From a checkpoint of a small transformer trained on Wikipedia: 4032 steps.
Each number is 128 + 32 x the weight over the matrix's rms, rounded and kept within 0 to 255. Layers, rows and columns count from 0. Numbers have three digits each.

# layer 3 MLP up, 1152x192, rms 0.0649, rows 723-737, columns 64-127
140134097119134144130143124101154118113144168171140134115091088112114103106116129045108113128127140135123111118139162094143111123137123149100121127113110149121187138129145142138151167092159126
096112085183146128174141158125131142168140167128137120130160118097104157124161115115132101163129071105144131167130143108116109096116109155130136076049120130127111078081148103093102140132137094
172041181164138069120119212116073149070131119095121109062178123163134111149143076152101176210100154160086152165096131139129210095118131150092116126153089100174066177133154187152105146103082170
136083142172159158177152200124127126170125139161128111129078088141169176202123117139147066093131119143159114131028101120152121131126088066133152166152160145123172061093176117171116148160131156
115109143106096207144158118103084185099144097085146187182134138111142138118145122147098174150096096117142029041155126152114090112070112102109129135136173113107087133096128063077098144152119052
123184128147062110170130110148135151122143125150085140169109120171103187120073189183107141102138143114085148128088125149100152100095124101136159152169097132127130100172084181155177129120095118
148159120158124099149116026127176058159103062177143139170127089175155073100134114149109168049153151150111162143176175120075107141159139133084100127121123127084097151105098157115116185127128068
156129138091124089106145139190132135087177134120141127085097138129124167166190094175164095056127181169147140148130118035120132138146134095160092109113137117115131105178147083120113143153150118
145133135125153115169214070137092149138120145114150069135178108144127098114128118064136102126108142122120132160136077129118099103111129120172126119146116142130109111114111099148083142130092173
154121143104115143171171129159150098161133111112164129151130083100181125167191134102112123110130121144096062131170119148095145100095178127114100152106147133123116158128119139096127133126136113
109156097157147108158090077185091172145176120120132152124056166091169190132154158132127122159122134163141101173123111129100135086081155081122105128150105116143086183168170120129138129036094157
090183129089103156193099140095153119150178126136119132145087160065107175178088144175160079136101146129141087183081148091162133155079148073133170081137090150094108149195160080159148132112066141
120092133069132123123129123162155095153113112135130118133191106093125128122139136095140171143123162115094137097124144113195096124140142137188136127140159107102126111092126182112150154128166090
120090095166038161207204151126128162217188113103168109193109155130182164147103143104114153210139165217129028189082060090171103097153140117130109100160213179111151106194077151096184154100147154
135101144148150131134102143135101127144164156155144114117128112133146159168123081134123165128105071087120096070087109092158125118131106109098032101060094126174137123104154129126110070112142151
# layer 3 MLP down (transposed), 1152x192, rms 0.0625, rows 723-736, columns 64-127
166090145120107148155107132113133099118097137128118123103094125142128146163153104128169115166079125149130105098146161069120128123136132152120123130143101145017149177109138132152109120115147113
139144176134124142122129110129144091117098097124095178115134101161140105160147103157140097181121162112120192154103117106098160145113129111140143112122108141213148183154167158111122071114091079
125083107156067067169109081073109110093133098194110083159137174134093172109153109141068127142131146151158090174113183146167144164134197163140115124136145052246133107192134092101117081128140107
137087119076108126154153123095120090089121093124096135176055182159127155137147102178137166169092090109188150122159084141131028088086117091139201107157078157087081088087174158110153154114145097
086066129179120081172141110116150094075163110111111157114167112163118086168163091138123171096078121129184109098105130160133148099152148131133107118132148089255132096139093121093076070170093137
145136149095169194139135129152093102115133105128163114059129139119145146145178128125136131102086140112111122174065249118187199146117105165144120113153127088161109137151209176087127133134150126
132074168116114128161118069084139117116094142104081085114171107164102202100109115062153151197147125148156110122110123127080093132152087040158175150113205126123087058104125134137156154132160159
115109110141158151124175119131167135124106112166104102107091154136163102141132110138116111128101131158110137152172110115108139103169146095128143127119143092170077045123131128121105114163121077
159162154164146141102117083144146121103138168099158137130137122108129150114143138107148112146091138154054156127101069102105089156089169125133134114130158157111136130075138124139097144138162145
149087156122152135107123112128166134098141132116144148081116179084183071165147105099144083158140119134114156151110117126140144122146137172149106132110113150097145149125182120109079138172105145
129052072205078093158120073149149174149120121136108139154135117109108125139158110098093124111144146169136084102138173126148162104100119087069172142214144097122078088167151102102142135114200121
135106179090111109188101128138131132104101159089096145116089153188183170132083173039152058156171155182101132124100189080142129091130127087145102139102148172045101133209088129119181203114133137
126124157127172146090150153131107096130169105141149160124127120103148106141108166154095131166101143159161114089119157159130095124095130113141154164060126158032124114125144155131137124102132148
116157152068139113155116094139157174096134141150184183095082186100120145211055178190184135084153097109110083139165118120123196139139144121132103106158147066077141165152135142152143146092145188
# layer 3 MLP gate, 1152x192, rms 0.0655, rows 724-737, columns 64-127
173160125106112120072134109169143125173145130104121148154088104098082104121148157164120147151132142165094079124174109140162147133139148101149117168134113134134123164161128116148166116067123115
070163125120079185164148061120177083191151165184143115172071112163133170032071143139065098090195132133151103087113152116163087164109132125150120107125182109148163088142110117123140057118175138
101135122167186163180118144127044139173142126117115128158133087184112152127154165138126166026103182081150170178137092175085139157097127126119136123095139120161135140094094107098094075068097139
165181095128171056090090150104168137145090168183070080102074113109117115197098178119190107111165145106097153229078102090130106120134179165151114139114114186102170180120133176168134134131125191
111150171077136146175142122172098154113118102144122115113123133140148130127167084105098123131152136139167130112138080113106127165118125160087144144154099127156072144144166113133105147137128151
085080146117124142093162164166174097098130093171172132135112100154096071142146126162087126051113144140070132098160135111116115144039144133134114147165082123120118124065097111142148134113112130
136160116155145154093102135073102142118125128116169151157180099122140191109129184140109133168115120096201156152084117143103163124144061134120154067119109169163129117151091118158124084106115102
137120150170163117071163132164113110112145139050081114126123109102097110152133116097130117169123078163118148167100124132147122131152125103145134118115136147127172141149129133131098135116093181
154101103164137128124132148101155138119149155133196159122140132133103160144104138197158109119152120139187147108150082140185145077072140149096111092151151124147065099145136128138101118126159111
097128099108032090148111184141129224131155123228104162176119092132142136124119141144079155107112139118151103124106104159106094119094183167120134096187195085150130190138206082181155088058171089
095151164139135148163112149149135161146131088165126125157102200063137200165113087110079117166111153097156098099084118084135098159136114125155181028078076155161145158158142095133142092113060115
126072097137095123159111062153147132180096139139117122163109099123163132145139136114137122140152121127080127112106166139133129098146179140134127130146105135114082146148103164064056171138170108
045143123155120169199154211114102173194131126171149186164078126064171180115148170107074052027162141166148118158154124200165091095028116129151205167129204144126134144183131161016096135200157133
129142174111140134129140099146087139106159142155158154154145078115109160169113108143145181102086097113137117114136106095173094114114079069116098095082108099135136154109183167125090105114135119